Each number is 128 + 32 x the weight over its row's rms, rounded and kept within 0 to 255. Layers, rows and columns count from 0. The size above them is the row's rms in percent of the matrix's.

# layer 6 MLP down (transposed), 768x128, rms 0.0784, rows 178-230, columns 0-63
size [113 122  84 111  96  99  94 139  75 110  76  96 107 103  85  88  72  65 102  81  89  86 111  89  88  91  88  83  88 120  86  99  84  92 116  98  89  98  83  77  85 103 116  91 104 101  89  89  94  98 120  83  91]
[[164 149 135 166 104 160 110 161 126 134 153 127 143  97 159  72 144 160 178 150  91 110 100  97 101 141 114 150 145 154  31 130 149 129 138 121 174 147  63  93 123 132  59 200 104 163 157  93 100 142 157 136 141 148 153 100  96 136 119 125  93 127 146  35]
 [116 178  70 144 121 174 131 146  99  93 158  56  99  82 106 157 138 120 128 147 215 126  89 141 179  89  55  55 110 124 108 137 143 181  83 154 210 164 157 140 133  66 109 103 115 136  97 139 164 183 143 139  90  99 150  70 122 122  95 131 145 144 142 141]
 [144 105 148  37  75 164 131  83  95  83 141 173 152 139 121 136 156 178 144  79 134 186 118 163 144 108 166 147 101 115  99  94 158 185 149 132 146 130 156  80 124  46 101  48  77 164 136 115 104 134 105 163 121 123  93 125 112 173 190 140 105  95 102  71]
 [114  95 142  68 122 130  55 127 121 166 143 139 165 176 153 116  73 134 156 123 103 111 104  64  90 166 152  79 137  81 153 151  99 145 111 132 156  94  64 152 146 152  87 141 173  89  93 156 167  94 139 105 119 157 161  98 148 108 115 186 147 127  70 183]
 [ 86 159 119 115  61 127 147 117  67 201 103 119 153 174 107 114 107 150 110 141 158 138 158  92 131 121 164  76 148 129 123  64 137 155 146 115 137 114  99  95 166 145 165 141 112 132 141  86 159 140  53 110 101 126 143 172 109 166 104 132 240 106 177 109]
 [108 116 155 131 138 123 134 103 130 123 149 125 172 135 159  82  52 155 144 117 131  95 140 142 163 110 138 128  88 140  92 174  93  97 163 170 207  93  83 168 180  98 167 112  94 119 135  74 188  99 156 169 122  90 117 174 121  82 103 134 149 101 117  91]
 [103 143 105 124 156 112 137 123 118 144 144 164 154  61 112 123 139 102 148 188 114 148 210 149 147 148  89 157 164 118 102 152 135 120 178  97 131  71 191 148  88  42 135 158 135  86  96 121 124  92 150 183 173 100 136 117 120 145  92 102 111 186 163 158]
 [117 134 103  91  65 116 167 103 115 201 106 138  87  91 123 148 102 158 129 181 129 178 121 126 103 122 132 102 116 128 120 113 119 152 148 129 171 117 186 102 131 133 107 129  81  38 127 131 167  52 140 130 117  95 134 188 119 142 129 145 142 140 183  97]
 [100 129 154 141 175 147 131 166  53 115 144 123 100 145 131 119 143 104  86 126 109 172 145 102  97 120 154 140  79 144 153  71 158 126 143  97 125  95 130 125 136  95 124  64 112  93 120 115 110 141 199 182 131 133 197 140 141 181 172  82 137 130 115 135]
 [115 156 128 162 119  83 174 145 136  88 127 123 132  93 113 108 100 112  49  94 168  99 105 109 154 142 131 103 108 173 164  65 121 126 164 108  77 132 120 132 142  94  73 130 115  77  40 129 179 164 140 161 179 110 103 145 175 121  97 147  95 123 132 126]
 [135 113 126 134 110 134 166 115 113 175 108 109 132  98 183 104 146 153 140 118  98 185  64 155 153 134 147 137 169 127 104  88 101 119  73 108 149 189  57 149 139  71  47 100 141 166 139 183 112 105  88 150  69 164 128 128  82 140 181 100 102  98 149 116]
 [118 184 139  95 126  91  98 105 116 144  97 107  77 170 136 116  56 132 142 151 123  88 178 189 179 119 172 143 114  77 184 183 129 160  52 107 150 157 139 116 145  89 105 204 139 134 148 100  93 108 126 156 117 122  75 124 121 154 100  93 150 160 169 122]
 [143 133  93  86 144 155 133 117 146 152 118 166 142 163 136 138  63 116 155 129 170 158 110 175  90 173 119 194 100 165 184 118  56  93 116 120 104 129 112 175 123 107  78 116 136 127 172 121 125  54 132 155 103 185  97 174 110  59 127 137 169  97 159 149]
 [152 139 184 157 126  89  87 156  97  90 132 145 138 115 112 113  92  77 143  99  93  82 124  83  93 154 118 146 103 177 157 132 163 154 107 158 117 111  87  95 191 144  24 101 158  79 105 154 137 125 173 142  92 167  97 146  66 138 100 118  78 135 142 114]
 [105 110 127 113 112 165  72 144 136  87 101 131 170 158 147  94  98 109 127 113 162 169 136 173 153 116 141 105 107  91 150 172 101 166 127  49  30  96  92 124 115 143 173  82 110 163 117 121 113 174  97 182 162 126 104 115  73 129 144 152 137  71  94 124]
 [138 152 164 161 109 173 165 165 181 131 138 110 171 156 124 120  81 138 130 131  97 143 105 133 170 122 140 102 133 117 169  62 128 124 146  94 139 131 193  96 129 124 111 123  84 145 163 117  55 157 116 159  95 101 141 140 180 140 134 136 140  98 152 115]
 [101 124 103 153 118 120 137 141 117 122 174 143  98 151 132 172 108 138 163 198 144  99 208 116 126  88  65 104 185 114 140 145 152 106 109 186 138 171 117 205 143  61 113 109 122 103 128  72 156 167 101 183  98 108 137 111 111 146 160 126  94  71 177 168]
 [110 123 160 202  59  98  99 123 139 144 124 172 195 132  85 125 145 103 166 179 109  64  65 131 120 126 159 118  92  95 164  99  84  51 159 172 121 156 123 195 131  93 175 139 177 150 139 130 113 143  93 138 181 132 169 135  99 113 138 131 136  91 110 159]
 [155  88 163  95 160 199 121 159  77 104 205  93 203 128 151 165 122 154 145 164  89  90 130 118 128 108 139  77  94 120 200 148 105  81 125 117  86  77 115 205 156 117 117 128 177 135 183 129 145 153 153 204 143 146  99  80  75 132 124 103 198 109 136 142]
 [148  52 164 137 189 162 160 140 145  77 119  90 117  91 238 102  91  84 103 153  87 123 109 131 122 130 145  75 153 169 149  88 172 154 124 106 133 160 156 184 178 110 127  86 105 104 140 112 103 173  98 191 105  86 149 133 116 157 160  87 133 106 117 110]
 [ 92 108 141 116 149 129  94 169 123 133 149 158 122  94 160 108 155 111 132 203 110 124 143  55  62  99 113 103 100 158 103 153  31 118 127 100 162 140 171  90 151 104 162 169  99 166 151 120 147 112  89 156 120 130 122 145 144 114 125 139 110 134 105 159]
 [112  76 146 104 160 190 153 139  90 181 142  88 120 138 160 118 112  69 143 114 106 144  97 160 142 118  89  98 137 111 206  85 163 168 130  46 157 139 163 141 145  65 126 108  86 157 119 173 112 122  87 221  69 216  89 108  94  96 203 125 150 105 113 122]
 [131 155 126 147 196 118 104 136  84 107 166 130 152 142 144  55 166 126 142 147 148 118 108 165 109  79  99  97 130 145  98 185 150 145 196  96  64  86 116 131 144  88 114  74 141 123  93 137 132 125 132  92 116 176 140  80  75 169 130 130 143 165 147 148]
 [144 168 113 145 120 131 136 116 122 167 172 137 150 134 105 147 172 142 144 119 146 174   0 111 139 100 100 129  86 157 116 133 102  34 130 173 168  97  98 179 116 181 128 171 142 152 137 113 176 153 133 103 159 133 123  64 118 116  78 112 131 166 114 112]
 [ 84  85  91 140  94  88  57 128 126 131 126 102 159 176 157 115 158 116  53  91 128 118  69 104 144 190 137 158 112 133 151  89 128 141 125 107  97 156 171 111  95 130 113  86  98  62 133 142 146 144  94 129  76 118 115 187 152  98 160 105 172  93  72 145]
 [155 164 100  91 140 137 146 120 106 187 108  98  85 108 119 157 144 137 120 150 154 105 125 116 181 122 130 124 133  95 139 132 129 116 109 192 188 133  93  94 171 126 126 105 137 135  91  86 177 167  37 178 144  89  91 129  97 141 114 132 175 123 201 102]
 [ 92 123  57 195 116 185 155 165  94 142 116 151  97  85 124 113 110 182 157 150 147 130 145 162 100 107 135 142 115  89 109 138 132 128 182 155 108 118 112 172 165 127 107 156 122 158 127  85 128 123  87 183 121 134 128 127  62 174  92 133 149  80 125  78]
 [132 103 133  71  87 122 131  90 125 138 117 122 188  89 114 119 147 103 147 101 139 104  52 172 139 139 152 105 166 165  80 118 153 128 102 109  91 130  66 169 116  97 132 170 150 120 139 149 152 140 113 105  84 102 151  78 187 151 110 135 121  54  54 106]
 [151 105 125 125 149 224 113 129 112 105 178 131  65 134 104  69 113  88 130 124  98 153  68 150 135 175 134 144 113 124 200 108 133 176 139 100  83 137 212 131 134 155  69  75 103 126 101 114 102 102  89 196 163 125  94  77 101 137 172 143 128 108  61 132]
 [109  80 117 147  88 133 169 139 127 118 120 102 153 184 137 143 195  73 104 141 103 162 130 215  90 128 176 120 160 140 162 128  66 203  99 145 124 108  98  94  94  81 106 140 116  93 120  81 142  98  99 107  87  86 199 148 110 106 121 121 143  93 153 197]
 [179 129 120 116 123 170 125 152 100 148 138 104 108 116 202 138 125 126 135 106  92 146 100  97 111 139  97 157 126 103 165 112 144 175 118  78  96 150 151 116 140 134 161 127  81 125 128 125 112 180 106 169 146 135  99  47 137  98 123 117 150  96 161 107]
 [110 121 150 155 109 148 183 123 175 107 103 142  87  89 124  75 121 106 166  65 158 160 112 153  99 152 173 107 155 103 117 102 174 125  97 137 100  82  97 126  96 126 176 100 107 223 160 144 100 132 101 162 104  98 129 164 113  75 156 141  97 167 104 111]
 [170  98 148 161 191 153 119 144 102  51 161  77 132 167 115 177 212  97  98 126 120 114 107 137 158 132 139 148 164 100 144 122 180 154 138  59 105 133 177 137 182 173 121  81  63 115 132 125 106  73  72 182 129 130  73  84 110 142 191 125 155 119  86 163]
 [134 176 112 137 154 167  99 197 110 156 137 128 119 191 141 109 161 145 127 153 153 126 117 149 119 129 139  83 160 126  46 123 102  65 133 158 112 148  83 169 133  81 152 126 167 127 102 114 136 197 183 191 168 129 120 131 114 156 106 127 155  30 121  93]
 [165 113 135 103  58 110  68 173 125 149 154 135 180 157 122 108 114 134 157 140 107  91 137  93 127 108 169 116  44 151 114 114 160 113  67  84 132 132 167 140 163 113 128 145 114  91 121 146 167 190  91 163 133  85 154 143 202 112 110 121 119 106  27 122]
 [145 159 137 164 159  67 164 102  84 123 107 100  92 127 157 149 107 173 134 124 112 109 108 180 150 110 117 161  97 213 123 124 167  94  75 152 130 133 119 216 143 107  93 124 104  89 166 135 116 157 169 181 171 116 108 132  38 177 110 131 139  79 135 122]
 [137  96 170 113 188 159 111 126 110 108 118 103  86 157 133 166 144 158 178 136 123 169 110 139 113 105 181 102 158 119 127 130 123 207 111  79 118 162 141 165 148  86  95  81 101 143 144 108  91  94 138 175 118 177  55 110  99  99 160 141  90 138 139 149]
 [123 123 110  79 116  87  95 145 138 180 123  93 117 128  92 135 137 186 108 167 134 114 106 226 122  54 149 139 138  67 150  91  79 184 110 150 123 156 154  49 151 136 138 136 178 141 137 122 110 101 168 150 150  70 100 123 133 126 182 150 167  98  69 126]
 [125  96 139  86 108 153 133 131 101 136 167 149 106 124 142 160 102  86 145  90  80 188  99 170  99  97 134 147 145  74 162 127 133 170 119  67 152 133 206  51  90 108 128  96 141 126 166 123  80 124 124 172  90 186  77 128  87 113 160  98 148 118  98  65]
 [129 156 156 132 125 137 179 170 100 148 102  66 119 114 143 136 101 104 155 148  78 169 105 100 110 124  90 124 129  96 125  76 142 166 149  83  85 155 157 161 135 123  99 129  38 129 159 139  69 123 106 189 137 163 109 177 162 127 156 133 167  49 140 113]
 [157 118 147 164  73 157 123 126  64  93 103 179  94 119 122 170 148 116  62 127 131 174 171 149 169 155 122  97 161 120 142 149 121  73 142 122 170 175 127 168 141 105 162 148  96 116 125 147 200 157 153 153 147  75 128 146  86 134 110 158 104  79  56  74]
 [117 146 108 224  80  84 120 130 113 158 134 173  94 115 138 154 115 141 133 188  57 112 143 137 141  98 109 171 109 136  99  87 100 142 125  86 178 104 125 157  88 165 101 125 152 109  97 196 149 139 115 143 147 133 125 148 113 156 148 129 156  87 149 163]
 [ 98  95 124 109 150 145 172 143 155 122 140 107 157 160 147 221 150 127 104  74 158 126 168 141 122 166 115 189 163  85 124 152 150  96 107 131 134 122 116 178 126 140 104 108 151 147 130 136 133 117 144 141 109 154 109 120 118 100 117 103 125  51 233  88]
 [ 64 161  68 134 110 134 101 133  67 155 117 119 197 189 114 120 144 128 138  88 157 112  60 178 129 177 156  95 111 104 142 139 159  76 162 129 149 116  75 232 109 100  88 126  91 106  98 105 118 150 124 105 144 142 128 135 153 157  62 138 150 109 156  69]
 [178 122 164 116  49 138 141  85 108 154 103 134 113 115 103  91 114 110 119 118 126 206  86  67  99 132 148  88 151  87 213 112 119 120 129 126 143 153 126  57 129 156 117 110 133 116  63 125  75  93 214 183 141 187  87 156  93 142 154 161 140 192 149 108]
 [110 199 153 106 124 152 113 130 103 125 120 136 192 149 146 118 132 125  97 109 130 156  90  86 111 142  93 122  91 169 153 149 114 143 140 126  76 219 151 178 148  97 109 115 171 121  98 125 137 113  70 119 166 134  82  95 120 134 143 121 132  90 114 104]
 [122 125 180 100 150  98  74 108  83 137 100 122 163 164 133 154  79 134 136 149 149 138  85 159 118 112  73 156 166  95 174 128 107 180 124 113 112 171 167  95  99  95 191  87 124 142 115 113 100 135 120 154 123 160 101  99  80 162 177 146 122 126  78  78]
 [106 153 116 124 119 107 125 100  71 104 125 126 200 118 153 136 127  56 135 128 106 158 178 103 108 135 125 163 166 132 122 189  80 152 107 147 108 163 119 141 124 170  95  88 102 128  86 147 138 124 200 145 118 190  66 177 132 137 130 112  88 158 102 138]
 [143 185  61 156 160 107 121 147 102  87 130 111 133 110  94 127 126  97 186 106 129 100 139  93  41  75 110 126 117 166  92 157  92 112 102 188  85 167 155 177 161  87 125 119 147 181 123  73 145 221 146 212 129 109 113 157 150 161  83 110 176 124 131 146]
 [110  81  91 168 136 135 171 132 137 137 109 161 132 121 143  93 133 144 117 116  76 152 140  78  65 105 138 125  60 186 157 112  71 169 176 156 107 188 128 143 124  87 125 115 110 157 135  96 166 112  77 130 106 112 122 121 144 121 164 117 161 153 122 116]
 [ 92 122 110  87 182 102 155 135 135  97 146 126 119 150 138  57 217 177 168 161  38 150 184 166 143 133 101 117 146  35 118  79 131 122 118 131  79 137 113 123 134 148 137 135 141 168  82  97 131 124  91 161 124 170 128 162  60 146 119 142 100 108 187 159]
 [110  68 197 112 139 115 143 156  61 125 135 129  98 117 134 165 135 122 117 100  96 164 146 195 189  96  98  93 126 108 159  81 149 160 129  82  49 181 140 189 122 146  86 136 121 103 130 126  83 131 127 218 121 163 137 119 157 106 187 129 119  92 113 114]
 [125 120  81 164 149 142 160  95 117 150 160 160 118 120 162  75  84 119 122 103  87 134 198  88 182 106 113  98 116 142 123 134 126  89 130 128  94 126 100 112 143  36 131 127 135 159 168 123 144 125 155 152 167 109  97 233  93 118 112 144 170 117 212  91]]
# layer 6 MLP up, 768x128, rms 0.0879, rows 179-230, columns 0-63
size [137  79 123  94  81 110 131  81 114  82 100 118 106  91  76  74  73  97  72  86  73 130  84 106  85  89  87  77 134  81  92  85  81 115  89  73 109  71  71  88 116 120  96  93  99  79  89  89  99 129  78  86]
[[158  75 169 180 103 127 115 134 111 120  60 138 148  75 181 109 163 111 139  71 121 166 106 147 175  90  99  71 140 154  79 112 197 125  82 142 157  79 147 127 152 151 132 104 155 124 102 173 121  96 186 129 129 143 138 103 114  98 110 104  90 134  94  71]
 [126  57  73 191 196 131  65 193  96 158 127 169 131 155 101 110 202 146 116 108 109  85 127 122 115  99 114 135 142 150 156 160 174 179 149  80 163 114 162 112 108 154 139 183 138  69 127 144 119 127 123 133 229  88 167 110  98  42  88  93 147 110 160 185]
 [143 113 137  88 204 132 141 141 105 181  94  90 140 187  76  56 147 130 112 105  84 145 126  77 100 141 136 103 120 160 118  59 137 154 120  90 101 140 108 150 103 113  90 186 122 186 149 135 176 151 145 113 132 163 156  88 143 112 125  62  84 159 112 126]
 [102 128 169 116 146  86 162 139 148 186 127 168 123 115 148  83 122 134 120  77 157 120 125 232 181 122 136  90 138  93  94 128 124 125 157  98 108 139 130 128 155 152  92 130 158 173 135 116 136 135 127  67 127  80 155 105 103 127 102 119 149 141 125 239]
 [124  77 153  55 130  90  94 116 165 122 157  89 146  69  57 198 126 103 110 111 150 123 144 113 134 150 171 118 155 158 110  74 119 148 140  98  97 148 144  73  89 139  94 119  74 198 120 180 152 149 132  56 129  94 136 108 158  97 158 107 141 139 116 130]
 [149 148 103 174  94 106 159 140 146 151  59 117  93 165 125 163 103 153  71  97 187 117 162 122 123 121 128 128  64 169 128 136 142 130 122 178 126 149 130 108 126 125 131 154  70 137 160 106 108 105 112 100 126 139 174  92  83 103 129 147  88 155 136  82]
 [152  92 130 147 197 114  72 141 129 118 152  90  30 164 110 167 140 131 117 120 140 128  74 187 158 139 139 131 150 145 189  83 160 190 129 105 139 125 142  93 108 173 130 182 131 108  80 131 123 100 144  91 119 174 165  89 131 145  84 105 129 133 106  99]
 [ 61 116  89 149 144 107 132 147 140 130  99 110 127  94  72 195 183 119 145 154  71 132  45 150  96  96 137 155 125 155  93 184 163 173 132 151 117 123 153  97 116 122  88 119 127 164 121 193 155 109 113  84 137 132 189 130  77 147 121 105 113 135 138 175]
 [156  95 158 157 136 115 100 146 152 172 169 103 122  75 126 119 140 162  95 163 113 101 106 173 152  80  84 183  93 104  90 159 176 192  71 136 174 134 135  97  79 169  89 190 126 190 100 123 112  60 160 122  98 155 102 123 110  64 133 112 126 140 149 101]
 [140 116  30 191 129 114 164  99 130  84 121 129 111 136 125 175 105 205 138 139 146 117 135 188 117 111 103  97  57 136 141 134 123 125 172 120 189 159  76 105 132 150 131  99 109 110 108  39 132 142 136  84 172 134  98 115  96 213 109 114 109 116 145 139]
 [102  56 179 172 141 116 122 112 148 139 135 166 113 126 178  99 145 162 111  84 141 173 173 118 137  99 133 189 193 108  62 128 108 112 126 142 121  71 101  92 107 140 114 115 119 127  87 156 120 129 183  65 134 152 108 161 162 149 115 139 117 149 111 158]
 [142 136 122 111 191 140 200 131  90 127 137 139 108 123 133 102 152 168 143 169 151 124 105 163 121 128  66 158 140 148 172 148 158 140  65  84 213 106 124  66 115 149  73 102 112 136 136 115  59 147  94  79  83 136 200  91 103 137 139 106  83 194 124 137]
 [126  74 147 135 193 106 126 120 178 104 132 171 139  91 170  58 169 113 130 148  96 119  98  91 109 116 168 186 182 139 151 144 141 134 124  29 109 135 121 103 124 161  85 155 157 121 119 132  90 148 160 110 122  87 133  89 153 133 118  97  73 201  95 142]
 [125 154  94 190 123 117 124 138 106 117 140  98  82 184 108  86 181 119 101 151  81 107  98  71 167 148 191 155 147 178 136 135 186 115 165 120 136  86 127 156  99 133  73 105 131 133  63 114 177 107 150  84 169 124 136 128 131 110 121  54 166 144 172 180]
 [ 99 185 166 102 183  96 179 107 159 120 111  73 110  99 157 115 112  96 150 137 189 137 102 155  85 137 135 191  63 139 124 158 157 140 141 110 128  94 104 142 116 139 195 112 147 172 132 124 119 180 112  94  90 184 170 104 132 146  98 143  90 144 117  57]
 [132  96 122  89 148 109 106  91 165  95 102 162 117 139  75 134 120  83 142 185 144 162 145 112  79 147 138 192  66 108 112 109  95  82 157 148 160 131 136 114 110 130  70 157 118 182 128 193 181  86  99  75 123 121 144 100  88 108 114 136  83 128 103 102]
 [128 162 106 156 119 141 160 111 139 153 172 132  87 145  81 156 102 183 103  98 114 187 187  99 151 177 123 211 110  98 173 106 163 146 167 128 143 169 159  87 111 126 129 149 103 161  42 194 156  66 148 107 135 184 164 104 141  86 113 116 126 130  80 111]
 [133 122 127  80 100 146 128 100 141 126  72  95 117  55 121 206 167 183 155 174 152 141 121 124  97 126 151 147 119 173 122  97  99 142 148  55 177  75 114 117  99 168  89 108 160 167  76 134 166 126 197 142 151  76  81  70 115  88 166 130 131 143 123 134]
 [124  87  95 170 168 122 189 153 180  85 121 154 113  97 168 108 114 143  30 196 125 123 120 128 136 145 139 124 119 193 139 110 149 148 191 124 157 161 123 160 139 149 181 129 135 105 156 118 151 182  81  93 202 105 109 102  88 162  91  77  67 125 166  83]
 [123 104  88 194 160 153 151 122 111 224 192 130  99 109 148 144  89 161  50 153 100  96 130 192 104 101 119 181 154 202 152 143 162 173 132 147 125  81  90 112 101 172 161 136 136 116 127 123 160 139 138 132  79 145  83 120 108 121 139  96 126 167 131 133]
 [121 163 154  98 131  75  87 122 134  95 110 127  93 119  95 142  99 169 107 146 139  92 147 114 106 122 112 117 128 130  65 174 136 107 104  93 145 140 140  84 104 136 152 203 133 101 151 105 122 176 102 102 203  79 124 131 147 116  77 109 129 121 159 102]
 [152  38 103 161  88  81 117 125 132 186 164  95  54  80 154 148 168 127  68  81 169 165 109 163  91 123 102 165 162 153 112  91 143 165 109 143 139  87 128  98 127 158 175 102 111 178 108 117 100 120 160  65 167 163 150 138 123 134  98 122 126 157 121 144]
 [111 114 140 104 122 158 121 148 128 115 100  91 114 160 138 141  94 129 110 139 116  87 183 166 104 169 129 143 146  83 137 129 158 208 151 104 121 174 170 108 162 112 102  71 125 103 129 118  91  85 129 158  76 142 126 144 114 135 187 153 144  78 103 137]
 [187  98 130 158 142 103 186  37 113 195 175 129 115 122 128 100 112 147 129 166 114 111 139 188  87 138 145 124 143 152 102 143 196 137 156 100 166 127 117 132  82 142  86 146  95 162 141  91 122  83 124  62 174 122  82 129 105 154 118 160 140 113 136 150]
 [ 94  62 166  91 124  97  92 108 168  87 136 151 162  93 122 146 130 115 143 163 120 165  97 122 101  81 122 205 113 152 150  86 105 108 151 154 110 139 150 149 108 123 103 117  55 167 107 134 123  85 113 113 115 154 123 127 112 120 155 107  31 143 137 115]
 [ 97 132  94 119 125  75 146  79  97 129 114 148  90  94 143 148 144 137 106 128 186 138  96 173 153 111 121 112  91 128 185  97 153 143 121  71 129  84  94 108 113 140 127 153  98 109 133 109  52  74  95 154 147 121 107 135 128 120 152  75 130 140 111 143]
 [157 119 110 156 163  93 103 179 133 124  92 131 109 115 160 155 136 183 119 151 122 161 128  85 139 136  68 108 103 125  88  87 143 145 137 138 168 169 141 174 188 153 116 115 103 163 142  83 140  96 124 161 145 229 139 132  94 136  81   0 185 112 157  63]
 [139  99 100 212 113 154 138 149 143 188 164 131 101 122 132  60 108 117 113 117 121 143 126 129 165 196 165 140  49 133 112 171  75 158 155 124 122 103 176 151 116 144  77 146  53 164 100 130 178 137 133 111 149  94 138 137 156  89 139 173 155 143 139 138]
 [ 96  86 138  67 196 105 182  98 149 115 102 141 113  74 105 142 156 175 146 116 154 135 146  94 129 135  95 140  96 136 101 153 179 119 119 114  67 153 173 152 124 129 146 119 136 124 158 215 189 159 145 107 143 221 116  89 125 111  95 148  66 176 124 143]
 [ 72  88 143 116 141 117 157  83 198 130  58 160 120 115 177 101 103 161 104 160 168 156 125 105 166 145 156 117 127 143 137 113 121 113 138  93  96 123  75 188 122 133 144 131 126 161  81 156 164 144 150 121  45 141 105 108 166 126 130  67  95 162 143 105]
 [107 156 116 125  57 108  76 152 103 100 139 112 101 126 102 193 146 154 162 170 126 144 110  86 119 102 103 170 191 130 145 158 121 162 110 158 154 123 158 100 145 175  63 213 148  82 101 140  75 106 155 137 103 143 148 103 141 119 124 107  94 114  95 126]
 [ 78  93 152 204 149 188 167 124 152 139  92 109 104 168 107 124 172 132 112 197  97  69 122 122 138 143 171 109 122 167  72 180 130 142 155  78 131  85 180 156 117 129 121 128 147 133 137 112 163  85 119 111 158 133 174 126 153 136 106 127  91 144 161 149]
 [175 123 112 122 140  76 133 135 162 146 151 125  96 140 112 115 137  97  92 101 102 142  79 112 117 108  89 175  97 121 147  84 147 116  88 116  97 104 155 152  88 136 178 138  79  70 138  85  10  59  66  99 137 180 153 140 153 134 128 156  77 157 195 143]
 [103  99 137 104 138  62  91 109 112 179 173  55  92  98 146 109 137 152  75 119 127 161 120 136 141 110 129 148 132 130 119 112 161 141  93 112 150 149 149 158 121 157 178 169 149 183  90 110 161  96 156 114 135 166 134 115  64 124 127 148 103 141 107  80]
 [169 169 175  96 137 148 103 125 115 150 149 143 116 133 160  87 144 101 102 125 143 139 179 103 173 111 163 187 114  99 100 121  92 151 124 127 133 143 177 134 126 139  94 177 113 103 151 226 120 104 132  87  89 158 151 142 134 138 102 147 126 136 130 101]
 [116 137 145  81 130 135 100 116  67 103 115 125 119 125 114 145 145 176 111 105 150 155 158 131 138  53  96 194 189 129 115 117 153 120 106 125 129 166 116 128  83 177 135 183 133  69 129 162 136  76 176 111 145 134 117 124 155  96 113 123 139 152 105 118]
 [129 124  87 164 166 147 132  72  95 136 174 125  93  98 173 156 128 138 102  63 117 152 119 160 119 163  89 137 148 157 162 139 138 170  87 142 147 120 186 116 100 163 158 151 154 135 103 137 183  96 156  98 130 157  77 103  77  77 109 131 106 169  86 118]
 [ 95 147  84  83 126 104 118 122 153 129 143 133 114 133 113 161 134 124 190 100 134 163 145 136 152 125 105 150 122 112 134 141 116 105 157 201 107 129 117  86 102 130  34  64 117 169 110 128  92 157 145 118 105 131 171 132 118 152 126  68 184 179 123 168]
 [ 85 243 130  90  98  72  91 135 135  98 127 101  90 161 120  95 117 154 126 121 132 153 128 129 139 103 128 190 129 132 143 138 169 107 173 145 135  83 172 140 111 106  64 145 120  94 127 170 138 127 130  63 118 114 115 141 151 130 123 160 139 148 145  84]
 [138 106 103 153 164 110 131 156 126 116 147 125 114  84 133  92 122 132 119 105 107 220 140  83 148 173  92 141 121 226 126 106 120 161 117  73 163 116 110 125  91 193 151 144  88 108 124 108 126 156 114 126 179  94 128 150 149 139 123  80 154 153  79  85]
 [144 173 122  93 136 151 216 123 168 158 124 100 147 101  97 158 162 135  69 126 228 143 127 108 117 156  67  86 122 103 160  92 195 157 133 132 139 131 146 155 152 125 138 175 150  75 129 152  77 152 131 118 170 162 134 106 134 109 131  71 107 110 141 118]
 [ 83  90 129  96 103 132  74  74 139 149 121 156 154 122 120 106 117  94 146 169  89 109 138 109  98  98 124  89 122 133 116 153 109 122 181 137 132 135 110 111  78 168 150 141 127 191  28 162 107  98 101 117 122 147 177 125 142 143 119 175  91 218 144  92]
 [106 114 176 140  97  68  83 124 159 169 105 138 164  76 131 198 178 143 125  81  83  88 120 169 104 158 134  60 108 156 125 105 110 123 104 145 146  93 135 114 127 134 148 113 102 140  96 163 158 131 140  95 124 107 173 107 111  84 151 138  69 156 113 112]
 [140  92 148 156 156  89 118 115 155 142 138 136 140 104  83 140 118 102 195  90 189 149 118 117 101  97  63 148 112 100 145 119 107 130 140 171 114 119 133 165  99 157 138 105 168 167 139 169 132 162 156 108  87 118 126 100  79 126 129  99 112 166 111  96]
 [136 132 172  62 121  93 178  66 103 114 140  90  52  50 145 135 114 153  93  97 121 178 148 137 122 141 138 158 184 133 133 170 139 101 151 113 147  84 167 103 126 144  89 184 126 144 127 147 157 109 183 133  69 118 130 139 108 169  69  99 126 149 139  78]
 [138 148 124 130 125 106 100 122 104 132 132 138 114 110 128 162 138 133 189 123 115 143 136 161 176 120 130 141 186 141 122 178 114 189  80 159 125 115 167 165  87 184 152 134 133 170 119 135 157  83 117 124 126 141 119 124  77 123  80 120 131 167 109 146]
 [ 96  95  98 180 170 113 131 159 212 159  69 174 133 150 114 119 180 133  86 146 128 114 144 100 111 167 105 115  72 152 133  95 130 122 156  87 147  88 131 140  84 148 178 156 162 105 136 132 105 158 145  99 120  93 155  56 121 171  84 123 107 120 136 155]
 [153 102 115 155 174 114 156 133 122 146  94 149 130 133 211  68 102 225 126 121  79 153  71 125 149 138  86 142 149 145 118 132 131 161  60 103 136  38 120 125 130 142 151 160 134  47 110 128 112 126 128 141  80 200 141 115 100 151 126 123 108 124 130 118]
 [150 140 129 161 201 102 154 118 146 153 156 172 131 169 176 163 193 111  61 113 184 177 153 175 145 142 135 151  95 115 154 131  94 130 141  91 113 132  92  69 120 142 158 156 107  67 111 153  60  95  97  94  79 118 149 110 129 109  80  80  59 107  91 132]
 [155 114 112 105 154 148  94 134 164 141 128 174 107  90 160  74  96 138  87 146 132 138 128 150 154  98 122 144 140 195 110 145 146 129  96 117 134 108 111  67 140 114 107 150 122 133  82 110 134 122 168  82 123 117 185  90  49  56 159  54 146 151 182 131]
 [ 85 140 132  90 163 107 122 130 140 125 137 104  88 120 107  98 135 101  81 141 123 132 111 105  92  72 139 117 150 189 127 135 205 134 173 132 126 117 121 138 129 132 105 160 119 113 101 128 140 138  78  95 126 182 130 122 140 192 102 123 106 120 151 146]
 [ 88 119 162 134 137 128 120 136 132  91 187 152 144  86 141 157  92 111 160  49 141 157 150 158  89 120 161 145 125  77 122 193 108 158 179 155 140 146 103 104  70 144 140 145 143 112  99 193 179 100 119 118 123  97 118  72  72 176  60 116 131 149 147 176]]